{
  "bias": "none",
  "extras": ["some layers without attention", "local attention windows", "shifted keys", "gated attention", "a norm on each head", "value embeddings", "an embedding shortcut", "skips across layers", "capped logits"],
  "optimizer": "adamw",
  "beta1": 0.95,
  "max_seq_len": 768
}
Each number is 500 + 50 x the weight over the matrix's rms, rounded and kept within 0 to 999. Layers, rows and columns count from 0. Numbers have three digits each.

# layer 20 attention value, 128x128, rms 0.185, rows 109-127, columns 64-127
461559501431471516496476604507538475449520584519516508527478586567559541495433454522479528532536418588625466517602428506534507462540535553561537462443516476505447520482560485534530489471542536
465559501485496587464541507514492468418508514449543486471523506466488559428480476492490458571463484482501499577414608470599539441441582463507435416472509544484567476438566529491464494465447476
467475517445553434562556432540599550470508501532458439513472459546503492471603519471585532564502477441399496535593410419473440501447423509408411448503515577454556555497459468444522520572464452
454458527446451439518580590512612397524458505458514459601465552499483527483539576481503476455552533610416501515508389586416465552533422500464413522442565484380493533468557509475536511538478482
383486495494522510482557462503505580431562500485421521442418468559497535456524516505548515587471501493480456565467481521566437456468528534392439508547505609489509497573498516444421510464507388
499564499408551499556501475503573460480607537505496491447429543482504504499385558608576483533491489470532452468568415431622494436556474414486516418546464496498518516473493553474469524542512499
516447481544569430521546533495433519510466430443513566480591458489535447476635523421479550445560541482423590548558546505495482528398435504481551543430439553500488459466473465526564490520498573
465516502551491476533536525498484508491460443429539491452638521391491476578493474444486431402490550479516520577497577421518589519493430500565555592474482438517537509503522546581540465552515542
397406531502531506515480532514438608428395535443583471501490452484553462489549456577507556553521484566537553525564535506416404498480573532417547587465490510550397503520447432382506496440513544
548428506517456431485477535450470494506509543518470444469539461602515443539565491477527550540604539579469541468495512569368425520482425518455509574398489460553486504518443435526547512507492550
400496539482518486517492470492560548451458513366545486497526496514491555527546440502532499539519443543471496539558445493532548524494496536580478542520509468476442552511482487476512476428448405
368530447514451653358585440507352527496583518400499481455456567360430558504560526418427345503544477335435499500505502556599428527620537379664597597419477536474556498432610575422510550528434374
519497535474559532510472462515542514567443504495468398564520504431458474546551502510555456558515483425517525475567359418504564552542488464499436441528548498565513519445468427379421470566408513
406506469481454522439513604513412487412411535385548513471501501421492524478538484478436528488544526543505534544432567590566402406497496527515574594420506454493457449488565453466501485397442575
440503505468532445548575486502480561534437464435485473524524520465476453470596452431528486446454530512450502582510478512492422450473330572558492658492463507494546527502474486526568507498501520
556448470543441422491569483483579489591527425505447486517418547574502462486499581527485472495495472478520451529492381477468510594490371537533428435490551496413558520543451561526564496523487480
530516510494517569567511427486528501545499450411562444460424513635611514522459444555515582560499544455488522481497560534579480468546521521494567471623493475493480533526478416592495478526538384
497574499483434527420480527528484463447566570480513428482521517481450534444473496514561436558502447476455451515429446479563520463508499511483484458495486469487473480475489547414438531457497507
421403534474567566530508558462409454481455474425523556505534505466519579525579476496427593425534551556559541508571617550383448472554553569446512611435450470485378474510507419548548504460576529